config.yaml
hidden_size: 96
hidden_act: "geglu"
norm_place: "pre"
positions: "learned"
bias: "none"
tie_word_embeddings: true
parallel_block: false
init_std_qkv: 0.051
init_std_o: 0.0
max_grad_norm: 1.0
schedule: "wsd"
batch_tokens: [8192, 16384]
dataset: "wikipedia_en"
Each number is 500 + 25 x the weight over its row's rms, rounded and kept within 0 to 999. Layers, rows and columns count from 0. Numbers have three digits each. The size before them is the row's rms in percent of the matrix's.

# gate: layer 4 MLP gate, 320x96, rms 0.273, rows 106-191, columns 48-95
# up: layer 4 MLP up, 320x96, rms 0.278, rows 106-191, columns 48-95
# down: layer 4 MLP down (transposed), 320x96, rms 0.138, rows 106-190, columns 48-95
gate106 094:536520488455457568492494484534503532490474475509529508522543507496526539484511521526505493509531490518475530478491522484510536476515494541473482
up106 097:454499534507511478518496474468490535457457519486436478496517491464474504550475507527505500474519516476483562509491481537487486488478471523523487
down106 089:482477476534486508483544473500527488548518493476505484465507478484496476547481498480475489502507515530502438500485488509499519507502529496502482
gate107 107:514482509501494528521558473472487489504470515513497497447484522512489521537526517492535510529509527485509484457545494494453501475522555541507478
up107 103:478537505476485495505511567512515498458497521500509533530494484499537492450429471457501507488503491486507512505479510483539516520461498466503542
down107 103:480515494465509498486504493544524492498497498500509537483474502529506492520521461500495511503464472447502531502519483518476513481511513500487491
gate108 090:518459533527517536479496475487521500511493457521496519495533504540512453452471473508501482516482548490546523491436527488543487482506456510469488
up108 098:550487475537517562510516505492497480515456464479526542511479521511540528497531504496482500506487507495479449523518478502503509506481505515491512
down108 096:472521548470504524496503529477476518479513530465498479504575514511493490487458481476499485529504484474485523513500508485480511456489522467491545
gate109 093:486515478487509506485546479507483496513522480496526506466518524472503476497508471476511508530495415532528544518491513508522456449478500477539475
up109 089:487498492486460509439484468498516446453475515550471479482486507488472490512511499504482462547530497498492506529466475526544480467476454496509484
down109 096:502473517486533520527510520512534516499552527454464502519492521486545500480502502503502528473523533540483487505468508502459503521488503534484509
gate110 107:524515486473474453493544507515492467514510498519490505497490526512513530502531476518519527526500478448521450534545558500523507555497483529497521
up110 093:470498526518496462492493494464430464501488516478526463527487525490493481518480474487528461515482535530528485478497474490495513481516491543469518
down110 101:490513522503499500540492513516473513488433511538531510516481485480458558536533507522472504563472520513496510500475505449515484495494520480497507
gate111 097:462481496500503477529508513503513480495460530557512479476485535492486502549499504496564532556466524494494464473501553480499496516503493515555493
up111 100:466489473509524487520486525467522465526478504529498488465477502492488503525514467527491514528532502502500478463544546504501493460492534532525510
down111 101:513486457527480470504501545497520479480471503530475531516474530531485508482486501546513531512485553435494486518476498518536520528500483458509483
gate112 107:505564525545486511445543494517514517454508510496533488504517443476471496494501513507492477510553514504513550480483485504480514514495514521505536
up112 104:461482528492544486417496490498516508502466462497477463478477512488531451484504490503485489517497541514496486550484462487453459534534495517501479
down112 101:460482487495502509508474517507471510514462518523524533471501496473533518491525496516478498486507510493554500509531552542547504480482508519476478
gate113 117:518465523523518535475474483457518518506481489483545525495505480483480489519452507474515523498483518527481518520495580453532487514510510472467525
up113 103:491534495522491521472459510490499489541486465478517515512528559498523428501519488473532498515469495496500497463496551487503507473525508491480481
down113 113:494479493503500502549494496440534504529500482532530465524516462530499489493514526490502491478493515520518500503505529496522511489489516523507519
gate114 098:529482484476524465542522505479460506435513512491486456483481511519517488531513510503525514459507526533536499492514498503476496461497474523508533
up114 104:553496499526490412519484512478520523481515501524453522503515521493483498545486490509506501518463516484475516510523535450539475483499478513547531
down114 098:476496433484468455526489503456500576516515529467497505490458518476486507493506466511539512477497533470492500483512523520488485462523486523510482
gate115 100:503457496517459479489469529514515535478504569540513489483457497482504503506500479441496534464505469458508534478505502517463480522513563443503477
up115 095:492483488561497525491486513488526516489547465487502470499490507487522503501501492485472482493532508475514450462495486421494487510503489503467476
down115 100:519465501499487486563457490502522503489479511551528504521545496514540525459510519476536470497478478510507505488510454500525481512533468489510480
gate116 097:540469500532476578458484544503480502504477502467555527473509495502505486502505514517427530530501523571492524508478531519513498496498529521514505
up116 096:486501507516470500449522512509538508481451494476523488493503498530502536518520534476494511493493477501508514474521505511519449510483478522480482
down116 097:496533485540484453475503540461487525465493450497488485492532456510526494516457480478481464494496502474504493486513526505546487493473527490505496
gate117 095:498455478488465531530516530496504476492539518507474512449553499534449546469507519517508494519496516489501509466431500528483511535487488536491487
up117 091:477516512520536444441468520516497513495518518459476489495508495462560501492503515449501488493558446505481489480512492484487485471519496507545511
down117 098:522516498496477584490487459500502505527540490493521498482492493510481526509454538529501512496470570490523500479482499481530529574495548530506480
gate118 092:460470502489448491485500471521511516452515556493471466482481499502485482497494515475503519520519470528529543479488537569495501448469500512491490
up118 088:492505509470534453468504483539517527530544465483479472524487492531508466495520512495469557520484479510514529506537542494509486495530489492484456
down118 095:543481479498537508505486509476451509551499499487488529465494494453493522468507495521498529476522535486468439500490484533489507516496508491480511
gate119 102:507481470503487496489521494506538511490493498501512459532465531516505528516508509491471491492527545482474499489447541463488483516487433501496499
up119 102:460453528530542497506465538499511487530495483449514482557513509512476476490456496511499509507508540531523518503515508537510534466497535498485506
down119 102:490500530530500479480476518524470486511491550515489490497549482521472504553504486457503488520488497513509569517507494515490543473511491528504523
gate120 101:487438462470486515480504481486484488483466509525540488509540512484569516510531530536496467502504474504503527493474529517483488498527530507519493
up120 111:503463522503496498516498471494512538488462476542465485494511508556480433497488490471543509495467520491522535545536508508470487489510502511497492
down120 108:492537501502483514482482474531468501474464522510482507504540538554499509531479500521456514526484554462518528523489472464493521502485508492446447
gate121 090:442503511518502476490503455490478496478481477487510513503535506458504520520520487551474449502467505469485474475512498471497460451487494457519484
up121 099:505488463488503470490556550517489498506495488502468523534452499490502485462484519475513557499513529463498532537475474538488464515529486513513533
down121 097:531464474495498572471485484508504503523519529524512460498523490546469524510497517482497505470469466522559514516469505503472556484511504498484482
gate122 099:505489475471516506497522499530482517526496549531521486498513501496499484510528539507499495483497472487498493499546510441492493505474504506511489
up122 099:474466536500480495483516490453474472539509528507453488502479472484510508478523501473493526507473468472550504553437500496487515488512492487503537
down122 106:479494528475482497471516485486542494518477479513494521518510486488487508477543516504464488536455537495497461558453499498536535482520492514452523
gate123 098:470473486473551495487497482506480479520525529475521530551496455517502507500490508541462494475459470533472501529495503528501529549478482502486517
up123 106:497504466520492502449549452509492470503546478474528527523503484477443504485503505536461488500554491487486462543538530502524472554486455539496499
down123 104:490499485491465539458489506532491482496507454517496523455496517474460495484539534446478471459544510488481526547499492529480473520535530535478473
gate124 096:483465482476512538497490494455520453454489500537484490532492458527517528496480531507485519483508490478517517528441539495486486511572490461510486
up124 092:474506490465516521473524523485490478526522502486529496506485501519508467510486484536537540499534494528497508518521528512523534483496489473462544
down124 093:461501486538509484523554513501522447475549471523482490506503503462514487501492502527500511485501515489522474494523484536489530484518524511495525
gate125 104:548503471500515525459522505524504488510523480497519475477481544471495479490480509521526518518512505465514469527503517471490529501526474505469495
up125 101:473514468505476495492488437482509469524482495558529454523532494477455503462527520494512507494488467516483471522463472509552486490494470495507563
down125 098:525494499491485505536485500498482456513509477467495503504477484495534519488510501477502472506458498496518515503517544505537554589531516536489526
gate126 094:519449503511519528435530507486470495468508525478528497499476544508487531506506486501479527498467499550510495494439521531518513468474549521504503
up126 094:489517498480501491564471508501502480551514488508467494546535473483500507473469517480520498483531492476496536523545503467505509580484469475496506
down126 090:448525481467528483510500503504539480526485501508464486450471535496515466520478489480519504544523495484567472477539514489486504499497487489512520
gate127 101:494493521440523533500551456480510500501512540530507515530493566479489510515528512542505499473476476511531517488531494533478513513494509544495481
up127 097:497526494482512465533492531452488505485540473486519494465551466493462496525518524523480515479477523503478465483475491450485503504514476478482483
down127 100:491517518501448456520458497516488489475484526489487489475498517516488485551483487496497486501480464443473497495572512440520502478560500495526506
gate128 103:471466538451497482520513466473476514473527528562470493505530431499489491525534507470469495500467505503470512515467499513495476509525496507493526
up128 103:446525535518554517477486476514490477445456496535504465526508511493495487509481489455536536507498490494500503515503556463482506493484558473537505
down128 099:479489537501501456502495530542513527480500476521523508511463574498477503500488480530438489521477491483511542444493480489491511530477488501495455
gate129 099:543475489512518481517486542551477512488494523472463511489518476522488491511504450523478522515495503559480488534519573495484445470528513504501500
up129 097:499473516505514491505522475471517476489511456501469495511483477454506516465527467536483514463505504496491489528497510501505494499478476512529512
down129 095:473488520511484483487475468515561515485474490518483473542513487522494499508520526537527491488541480475505461466444470493497494529466494482505467
gate130 106:513515535508446483565474532524530521498510462495482465484506453485538527536528525480501519535527546491510524476511534500501522446527501452520522
up130 095:519481491496515513514509544501517499529468478501465496493514504522482498530479497507512433506465473509472482495516473481510523510462490531498480
down130 098:520489507489508475479483497470515497514532488516435486503479480515500512486479512501486541483449529517503508524501532514464510484512481527442491
gate131 099:525461541532523482516537506474512504446485476523480478514509497496460516529504501477468535507515527473510494477524505495491470546496521463506536
up131 099:453481562487515520485496462502482499456468511490466509507459539450516516513480522507465477463512497522530489498492524475455524520499517494546483
down131 097:507465526537537531479522477488502538486465494490502497541443512492496505489494423533528519533508471491455528526503502564483516492490492547490510
gate132 107:500538452539523553462515527502490546482473496520498481472523515479514503509552497490494517461533489527503479492456487532551505505488460507475524
up132 108:488505508499540522450489549521476545513491522508506487482479538487505495502453501492506446497528475487501506509512517478511501509506473513490510
down132 102:443511535506477512489522473533512525498481500526521451487528493531509451506499512529538521503497466476545505452529502480532512522551502508499491
gate133 105:508492480554509497539458528460477453533501485496507486459483500520485468539512472458525513529465444489549515477541523525475498470511522478493521
up133 104:488588470532527468508484494489480493503497516476507528507520470494526501518521501487510497496486460468496503450548514467499499479514541488517509
down133 100:477513490531543534469527505492481511494455506491500472519570470480477506511509493480511487494510469480500478506507511486500490463501523499497515
gate134 100:501496487517534494542501516517494483538475497473516500505485492476522459485535501433479494500514507528505516478509467503490511436519505475486510
up134 107:527499492493501475479494501538495519541484470511511520498524481515531509505478528462511517506527485520485496442553531505526513511525520484465462
down134 107:485514559512497496498521539485491483499504475479494489460510501464508537539488521479479482456528527512492539482483506490524472513476495492491505
gate135 101:449499512536520533460498532527478501514504457441499540494493474477522472486469490454463450526551496479489496500479520482504525519493523511477498
up135 103:463512498491485506544535475470505501482533488502530531529495455519541527442492465471483499544486467511525497479505525497488530539479523441507506
down135 102:545505508463480507508484523501526458539493551458485486483503514534506515500475495501549550489467506512491495551512518495504483538493515497470487
gate136 094:506471485489547491506500526514462488472513504497518469512484525511511489509506526434515527496498510493520505474458528516515473517466532497472514
up136 098:500526469529526513474485477523515479537473482501476487492504481495500451471485468473489484516489494507511511464551486502501454530508493535489514
down136 095:452492518525467461466481511495457501480455503502476537512491521514499475495506488503492486483482500491476523464507439519490485498470499524453476
gate137 097:501508455497450507482534448532458490477526529507484460466507521489528451472507516469532505487488529525457518507491543508510486442498491511538539
up137 098:490518490477429518504508466513501448497526514496487480542513483511504519447540470534523477507508501508476550501464510480534501509544504512527517
down137 101:503506498503478485458490510491498473480528495485519507509501538554510467478482503518486546523448506524511478477487538468491525512487473495449525
gate138 111:520535453518522557438478519548546503427517513514466480476513459519489487473498499523514484531473477555492482506536511474531515489509494507510485
up138 104:516477466543468496471544492516528483497477468566529497480456483436462492531465498516467484524480523502445483470491482473497461499480498483535504
down138 103:452475490494483534438498469510493532493566529475510550535503508541508511530476509525483520525513518538497495458503494456503468547517501536533489
gate139 095:505471536503505518495525479462506473488448532471465502535526496488483490485552539505511499457530516479478457500441525493497491492471468465509460
up139 098:517513499537485558495508519506466495500529488462504502499497524520487449515520506544519478483503485499525477493526500511532476528507464481484494
down139 106:462537473481462497511501500498524497485520471488465540526510513463506456509468484518515514524426476507522519517514479522508500495527475492515467
gate140 090:495490545489492502551436527465486517491515501504489452491507474517527522522510499492529484511477512484513501506511490485525462504478551467501529
up140 096:476510459475492478461506500542469499485458516505511506537480487477508500497488467492494511450555469470444492508491523466515507549499503537494459
down140 096:509478451500508518491482489547457524493485515504537461487523504484519531474481520483504509497537499462494507494463528457508455519484528462448474
gate141 107:506519535468498487549524508523502508507528493508525540489489518514495473516550520485448499513551540529484488493485502499494492447560502452488499
up141 105:502512520462516459542522497480439497551471489492490500500476489519474463505472490485505480526521485517484534507457522509508466518501482469494443
down141 102:492523493497491472435503527480540467522479460491480480460515463500473499500469498520502516504481477523496530491520455487490530482494464545502498
gate142 100:486426480561521510502540480519504543509492487515539500445510534512464498547490542545498508505504521546514494512483486524483513492530497560455519
up142 109:456539500486511446523509509512497489503507459495454506471552497512494504507504467475535550505428446495513521471516525524513476492530457471455493
down142 105:496481515491508506514522518505517493547467469520509524476448502479490484567497524501502513480475454501486461490497442487526522504521503500495550
gate143 092:536502506442506502495502535486507513483511491482533479497518514582477504485505479515485531513492504525521537509504523455522479489484476495524535
up143 094:524538528527526543525479483493514492512529529502522483512515485527451492535488525489431526491493511495540503496506512486515471488469473469487487
down143 099:479531500509477495520544519509553458497468538472518496491502484494486451468483472488465508528477486476511540517510471524533517514514552475496480
gate144 099:469519515500511497488519468474476510463518489481549520538522553497483500571484490483484486488532509468501503488524513505477539492484472519487472
up144 105:473521530551494530485499510450507498587492507525481512537535501486515498494513493487566520532460511519483534518518491540481484511505507482510520
down144 102:541500526510515478510507482523492480485513445520528505523513516476476532499504530459509487514446487524515492489444536452547539533460496466485508
gate145 107:464502501482508512435535561499542532486499505475512496501486491458562491569509530529496480538529485486503488502474526516501487485522489478502496
up145 105:489519513495502528473542554505486565508486503512504485477445449491499466540489516518505462504468484499529478483524500499470486474512502472504458
down145 108:484497520505456530525502502470457505476506529494504522477478505524522525501506487501507466521487508498478498517500512517455460516511490501512496
gate146 102:499523477511476509507502552534546531499483487478509443516504514507459516505520444457503459508521530563477503477494467479463495549520534507500532
up146 100:487486516514488519479500490507505526522459488441503507500530476492500539492457493489502466549517534486483526487519477506500472503524586490523507
down146 095:502462495506510488461543516475538495497473482488505505534498483508468517532502474502506471500523501525502519510493433545496525476550494524471472
gate147 109:503458482462485527441498484471527525560496499512476502505462468507523501527499550484469492508498503517447475505458490495525529494525438520505546
up147 108:473512500515481529468527481482523467491492535518471465499479513511507507476500494498477463488512467482561533512521491473459486443518500523554493
down147 105:507493505506472454477494525510471510481459553503493541498468515513501467497506517503495475513482531474509513497509504515496498506521483505499493
gate148 092:498569521475511516506467505496513497492460526480506502481505510469586500516498496481486513489516506492505482454548457468469537512503515482495520
up148 085:523532529459519514522484528488520529494479494416512511508515503452500492480503468477447549447490469543509504461506513516476528522514500505491467
down148 087:486531530508470538467505507513520495517445475490510516475509510524504518500508521538512490447472512534460452515523483518485535476503538550495473
gate149 096:518460505499507541491482531505505533501467504519500489486482523519478475501510491483460508481472486498499519500482499555497473460480441489457477
up149 093:478507471544479462503492529527527452496491493440516531499478511490542492506500515546523494535471496489504520511518507489483504521535520461520500
down149 096:483464485457512489497527495508492517496472465460528470513514511466451508510493496507471480532505515511508493504513496461516510473511550547519527
gate150 093:474482492480463518490482496528516483511517502532505526472464472502485500545509491479516495541524539518531544474469466491515505480510503494573536
up150 096:540525527476499519547482476488525495483513510511453469495548511483464494473513473492497490506469532538527494476450479495500512514492476481501497
down150 098:465505543535497502533480465540530526511513512489463519505450498505490484527497490535533480494528539480539516543511455512483518498498479475531508
gate151 100:504471514497454506505470483490500503490533520534502496473505506518500498475477469509488523489489515518476472484495512506473491497509522532519478
up151 102:512517510501467496514454480540493479524466539487533461516530544475467552511492504562515533512535508478452498524532469501474496483506518478507513
down151 101:491496488499463502496541490497508542502490503503526506475447560495485488531434457467475507516580476512519492493472546483537521488481510479513490
gate152 094:518493539472505521512515506490503535473512488489491517473499487518476525498471533483455476556476482518477547442494532499499504500530506511534484
up152 099:518539510501482496472520488468477483534479504478513505497524489519527513523516480500494497533533531494482471532505538460490484536493490451485458
down152 098:502471555518513470511520475512504506506472523537488509503510537451483476471459475504503522486498480463519502487498457518492487481533527475486528
gate153 098:529480499462522539467485523505517471497510506473476524476475475507497538482497503488550544523478506515486523491439478532490546524521454503508534
up153 101:519531530492430495500482503508477494551515505550492489475485488540504517516496506526458465521479568520496520517523467470513498495488521471508490
down153 102:522516455491543495471500510507516491496514547503453504488530449450509514444510502507534467471485549497504521497497473536491449512524513493519516
gate154 094:518525506512519566490512466439498509514505476504506492462514455494493540526522502472517503500469485506488482475507506468561518474527516523483524
up154 093:474468500519576577494509452505493489463479486507543459498503527505514514509522527512526490449463472474529497465479484479512460516495495519454482
down154 097:512538515482546505517541522484536540497484499544484482528509557482477516490545503492503529524483527533536475494513492515525514511505518540462503
gate155 102:520510518490488470505520504501522497507511497525491523525499504493528531500487458483517480566490533531475566532493518444495527536516514513470486
up155 104:459535496491519538482525489508489498513533531476522457490475511523462482504476468504505519502518512477525521533448511503504506500501455527466527
down155 101:483469494498488516497521491527529512512484511512488511511485513493467561465490502480500504482549497531451492500495477514491476458483483531532531
gate156 097:507511507487501482504513506463521501534493517495515476508442521541511514513511486491469520497536514496492470520448464460500471491508485421505482
up156 105:457509481512472458498469506463497473521467511439500497482475513534492482476509523503482454534523523472536506463463496431469530477540497486478511
down156 095:488500522517481475498524525479498494503537503495535479552515538469499490488477495525494473514526509501519498513516514538457448538453506481485463
gate157 099:472538544448477506519470492517487496522521519477514506500539447458467536512526528496499493536499484519484494473465454524494447490482493520461473
up157 095:533506512488500516484498476547480506539487475507507543502524487504484524492478531504527488548533518542477468488481466503512531505491467542538517
down157 102:485494496515494483495494517466470502541509486518491466511524539531484531486500481529514518486573480462556531495512491501545487513490530498503545
gate158 097:477459524485508514500534491487475539455488514469477492473512472500512446520519464524534473495509484503532482506473473515519502507500526529539514
up158 098:498464513523519518460503535473499506519495509479530478459471485511487459463523455519512499494492485520535507528526455495515491531496520467543519
down158 100:474501519527505509511497535505487529501519506497485492522505496490466506508525521472502475503538572474486496497496479550508522458467478555513503
gate159 109:459484439468489496451541509509478534452518499569532539495513469484465495525509511464484552475515498531523497519447485502518513513488507512511487
up159 095:510514512507527498519492513526461460517483527470475482461546523527505524537524515536495513521479511465521540480507535486516505503499520533462535
down159 103:492492511511524466470519532569499490507494487499527563471502518525511494552490532457507493539497498532496463529503521530513480460505513525520497
gate160 108:518482450463534491493540490520527560516484537502488540493514442468488473455507486502511539532520481488452498467455535528484539495473488511452492
up160 100:479475557544490522469527484476482524528496488493527483478506509490531513450498484507518485477482489489481513457529537488486479467534518510517492
down160 100:491478481522528491533490500526521479486477511527492503483499499537472491520466520492465535526509547461503448493505537526496504463472491511462514
gate161 093:498486499490523482488517485480536486471502484508494529473471484501517523506532501550481543568512473487500448495509495504501494535485527511529532
up161 093:491542444516507511510469544528521510505497484524479464505522498521456457515484478509506465487499538507511505470523472463518525476510495441469460
down161 094:521498510461504480523439499549463505519497549506537501438500492485519503476510486492532499478532493497473514523514497477470523473508488522507515
gate162 099:474463501544501507472521484497475485515462496494526486497474542535557490502536502466551485523506484519472481497510501512479523492560472504507468
up162 112:476499465490490469544494540504483471528494478473505472515514486543488499556499478526519478508550513526527463480501478502524500510511506474500541
down162 107:519498497457491467532527536478528467493486480519501506505503501454503527528456451488483519499509461500490508514528488519544491484478498487455501
gate163 100:532484504513505520501471545479501492505500496496444434493542508498495505453538504489510508534523550506488494504493504485535489464468512513489544
up163 097:511486475482519487506466517508545494510526471497481490431507486518507501501487524487505559545518519537458482499509517459500507522452480508504510
down163 106:506502487503492490498537501490543483498517524524464533532530527511504471484511499543524493462463508479501479505481506457505559463495518490445495
gate164 099:533432543490496505502460533517506511493506516520528516514511529488496512515511559494518501506545473502534513484490511530470499489519499534519501
up164 098:477542516530506442528474444492497508477534565505469489514511464512492498486482475503499514540518522522476452510547507510514499477473543461476524
down164 091:537547467523504522491535466488530492524483546524513487459511488526499528528480509479468532489486521519498514443474524505505539475482523489512528
gate165 098:517467503471532478491532578521502483478545536507502497520473506512469540464517510519484504484497507517511475492448498475523474542508545482509548
up165 105:509556510513480510452530497500508542533500514509475534485478498515499486488529505445507511484531523465494520493509491460494496499525450487517580
down165 103:518475501474483546436503480497491500496492525527535503471499507537512480449540536513515520460549521483470507481492463481464497509498514492480498
gate166 099:468536449518501471473516524508515525501497487459507445487446472499499474486485526466511464504477474482473466475513511501499500521486467494488459
up166 100:493482514482508475539533473524521450508526518504492461516517520483538494481520454463531489501502489481480498513492514544478489486469451499513537
down166 102:508511552461531521502476533479513522497457508479506498518513511479512481520507500472487507491485558558486486500491491496471515565487500506528481
gate167 094:537501495514509513477469470483476477490448548535503531508505518512527526468501468500545537512509490497541514446480518483510552549492500487550490
up167 108:467499460499494495524486485483502491510523508466492481522484517459467486501444530518494481479532497465444522582496487486512474496466543451522488
down167 108:503489536526449484566473490490474498474495503503503486487537492474506505516462534499510471494508420477486501536513525515512484526516486497458501
gate168 112:509469499489490505449469495465484481563504527508474488505506510493543485526512476508526491521527489532502488504482495469534525473495526470466514
up168 099:497505483491498477535509442483514474530499462486516460494532510468502466480523492543483460503487559525517538471497501498544519461500497486516468
down168 097:530499501493447530508503503495494501469540479499486492469468484506519498541544438469509466482491491503504490517507478572489484464491475503474544
gate169 107:470496462503496503530519472479507450506498531520516518534482512499508467469488507492501487512540508429535495506533507473514523538505505464528448
up169 108:517519494512497486467561489486519512547487473518487485529461477472522499480515507492517501504492525526498484511505509515503463490484487503537515
down169 108:537501507488495506517472513496492562504503533482509467516502475495477558488511499530507533519510535464476520494481547483519495537518483530473510
gate170 109:487444514486514541499481501514474498537499511476505493502487530523477469495484457526503457505495457531496496508509455493523489498459481537551545
up170 108:533514477546506456471521484511533494476550488498516508567505506470520507566488548501557471519501505523526487494485503479477477487502476477508520
down170 103:512495483531564490464503474510494463507533496557514490522526469441459524468536465457484452506494485503554493486501546510494480488546503554543504
gate171 107:550498500475457552474456517508515465493507489525511526484530484552452481528518514512507546465504532501510512492485483501474521524518481511492496
up171 103:516489477507514508525530506506519495532483518469468539443504524514498503500446479525467482525538454508467454543513518502517516505480550501538495
down171 100:505466525535516523546486507505511473523531482465526528485561468484492481540493520510501541509494505499479517497474503549496539505563497526541507
gate172 098:487515504461529463470525499527536498505508528513501520492532529528510509520475501540533471547499495515473489502519476485520486508506492495524503
up172 098:533501508514494540471538549538511488512517498512489507501509483507522448520494497530493488492500499560515484471539459506542474465516500563560524
down172 101:479513508487523453498495499494451468510518491488428494560498551470505518522495443482518501510537457509487483504504534489513482486522517451499484
gate173 104:484444514495516529471494500509530555517506475488532476470493527453488512492501509533503512513516514469526480517441550509516514473494468509513523
up173 103:538477500498495485499482503484510512500511501530520539484519466488510527551499578465541541513489490514510507484477513514496519521504495464471484
down173 103:479496522489507502461514515511511560517474489530467475501499495495535465504550547520504463505517489536539506496479470449492482498493464501506520
gate174 101:461509478487513480532497470494472504493517521559485516514511517506565502452518483487467510480475491490505500461552505530534497510577479509493469
up174 095:503463495512480529515516527507517499492465509503449493463494495497564515499495511450511483491502518537478513483472514503503472571525551535518498
down174 094:495505462510490456479519522506470478477458492526508521545546519495496513567498467509467501498505472517522507474532502527551481512532480507475545
gate175 101:531468458499506467462535535487510512516521518501516505513491483492484507531485501525480515511525499524517521507510524499533488525533452512468477
up175 101:532498480520468483441532506499473485483517494468527505490522512480529492535514496499499496512519464553467505483541536495457535458503483497432467
down175 101:513474500479499552525510504488526486486522500495510518499508481516479459527490524489477472505498543511503529524435499535568495488556520473490513
gate176 096:501437519466490493489501473463515512509490503578544452515463519514473488499528501508514481514488494504514493479511526520479483485493473509511483
up176 102:524506454548456510498439508511501510488481540525479488479486509450496508493488496492505521482477478556487505518542493559505476485481497510481510
down176 094:536469516508502507488531533471482491493523508507507531470498486471485509448475525479482495499557557489486502583466532502506491474538506499524491
gate177 082:483552528456494451494521480473495490499471516460437461534485518501472461500502504490465489511493519459489506501497515493542482505503493534501526
up177 087:526518501496490481498559495491500494516492550485491494526487501506470482528523515486489490542472500455522497509538506493496531529461499541537512
down177 086:443535499557531528515482521492519512499532460484513504477458531495572519466493481498473516507469518469520531488553493515473492540503461482498510
gate178 096:510477528472473496532487434459488524514524505473532515506506464511488483546501501523517535537502485524509470467503494514484530488485535525589484
up178 104:447449484526521448491494490494449544486534508527470524502539475512489516523465481539530458487487466493502500536460491495475541474509480508514508
down178 099:460524502441449487469518535520525487507473480527498467480486484469514525500503470482506465500484509516528523496496521483489504514552503504497530
gate179 089:530480534480493488509566457477502497472456489524499508513478502523496511544503502444523469484518524493504505472500466538512511476491496510496460
up179 101:509443518530512452507555531476493483511495487529518513526534492458473505503528531521471523509566517491489462486448477548508484474458490487508525
down179 101:417532523532547527503499468538542511520470463498522494489483510492506501525486481520542490481522492492506505462474486562518511499488477484500484
gate180 105:524485440540514507460521481547477507479495509550505555503517489485486483479455494484513535528488482482543474513493522497482546519491496525477495
up180 104:450540497468506513487481489523498473522522556508481525515487495489528500440473466505521497505506500529547490526469478505491553494476463525472465
down180 100:542536494480482492527509515492476480513506503503472485524539470525476468471533496488485458523520489502465451491491470478501564506518534464484479
gate181 104:537463525499483477505531464512551476567458509474510519505523522495505498509489470512509541515575483511496468477467481504500505459522544510469479
up181 097:513468479458472503524502474524521499498525469524535522495486523490486516516516466504458517536540489495478481517502518527479507513466525517516532
down181 104:483546470526479509516485499494535470505461509495473515551489479455484517525529480510519503504433490516453514478491499508463501515473478488503531
gate182 094:560497548499513518492506505516521507479479507528472538473439511508476493500529529493485474473475489511492444516489509536535479468533545505505536
up182 093:484462491519476502486532510580468506496515508510541511464512508486505479520512516535462532487517495495459448525481522514488534465498488487501452
down182 092:502463466500526544490496513533496522452513500502514494481504509494475532477479501480511513520516484485517507510493517449500475462494507485490535
gate183 103:527486514458513465537536489484489547500488490507453443487507489498487506508512466484529458505554557522484480496482517505486502537491506476479473
up183 100:515482534483476498486536512492506461486483511493510489506478510533537520501536537550495525467475434524507507492524530508479515505448531517486485
down183 098:517481498494503540487514508509490494540503531519511470506521484494523466488481496537485485541452487467494511498496504477506517495539507500466532
gate184 098:505488488549485486511499510478491474498498520507503517537514449487488501456534513461488539541444532496527505493495463480483475469462502485528486
up184 101:516485495533532486493459506502477493496505499488466504549471476559496496492495453488505550480475498552496502468478489494540508481509464482497510
down184 105:527469506511477500523496499442493518547510487489526503512517497497535534513509472489468497524456489489497473478532476469494469502524514489460517
gate185 088:534469457488453522543467500447504517508464515494509501521479476522494502540539483538493464492502513563521481513564476496513523479513503506526494
up185 095:499518510519504421529526491515529512448487499494499510488514519453483507436536482481491474482471480530523510507473493452501466516525488506516489
down185 096:519475482452486541506518491514516531517482507502508448466483504517468539483482484494510503544519520462522485555515522485498478442484532494486521
gate186 111:537462506506567508449543525490487472456496489523523534549484491552488491504499495478487507509501500516490494481480485520493493441517516483482468
up186 101:531485536508519493521501555490460528490489502530472490493492517561458469516512515486476494471461506535474499504509504493448516513526510527470518
down186 101:460490541531487483495473523477537497478540456518482503499541509494519496503494520479555479562484522503484481490529458510441499544494520486491480
gate187 104:512520513497493486481499479508530485474484457483497481512504522525519507517485515463451521496463545539535544497450468445467502486526506488466518
up187 088:536499488483450497490468524451509497483466515510465504543462489505492484489507517496493502536523509547520496507512502513490462522476531537453501
down187 092:459460464499509511510511484529487474552489506532522496525564468503473510471523497488522499550478471484498489498521483505477492484517522502534496
gate188 108:540525453475473453484533496497535479500501501485516517492501485467484495510524459535457488503513497522487492520542545532514511491527558551508495
up188 107:536499516499505498507503531496464491468507492481458524542496496523539505526505449481505497476432465552485506486527504510501502492516496502466470
down188 109:518514483482489531502478479495471460453510462479457511543476526504473528514488474473506472501476529455498507479489491462456500496484488495445533
gate189 096:473473498504540517459534524496468521511479507501482461497531526454503483526518527477531504524539499506486529465515524499526493453519514510524465
up189 099:495458529478501483484524524511477524530479521527505503503508564483521490526460478480538509518555509479492566466496492500501480475510530490482483
down189 099:475512493517469469511507500514526479483517491533489525565504458468502496516502499545493516524475475502502457491447518536500502555482487457537507
gate190 097:452469501469520505520526505503500494491535481472478463459518533519503472520488485516481499486524498534492528503507459500501481508475478491489468
up190 090:455511498524469472483484455532502524465478504480572473494543520461500452520508557504456529495510528522516473509490507536516519467495498499494495
down190 094:502523501472508527493500495463479485520495521494450482493533507511518466455468468475495523502488533480534487466483530513456483500485509487522472
gate191 112:481452496526502483486497478473544515507514515484486527481509515513481484509506516536512515501460501519553523495492496468481457500484466518541479
up191 114:467524482518488495512530479504476492502525506455447509482512497515549444506462508507514463514474465456539498513524488531509487490470479496457483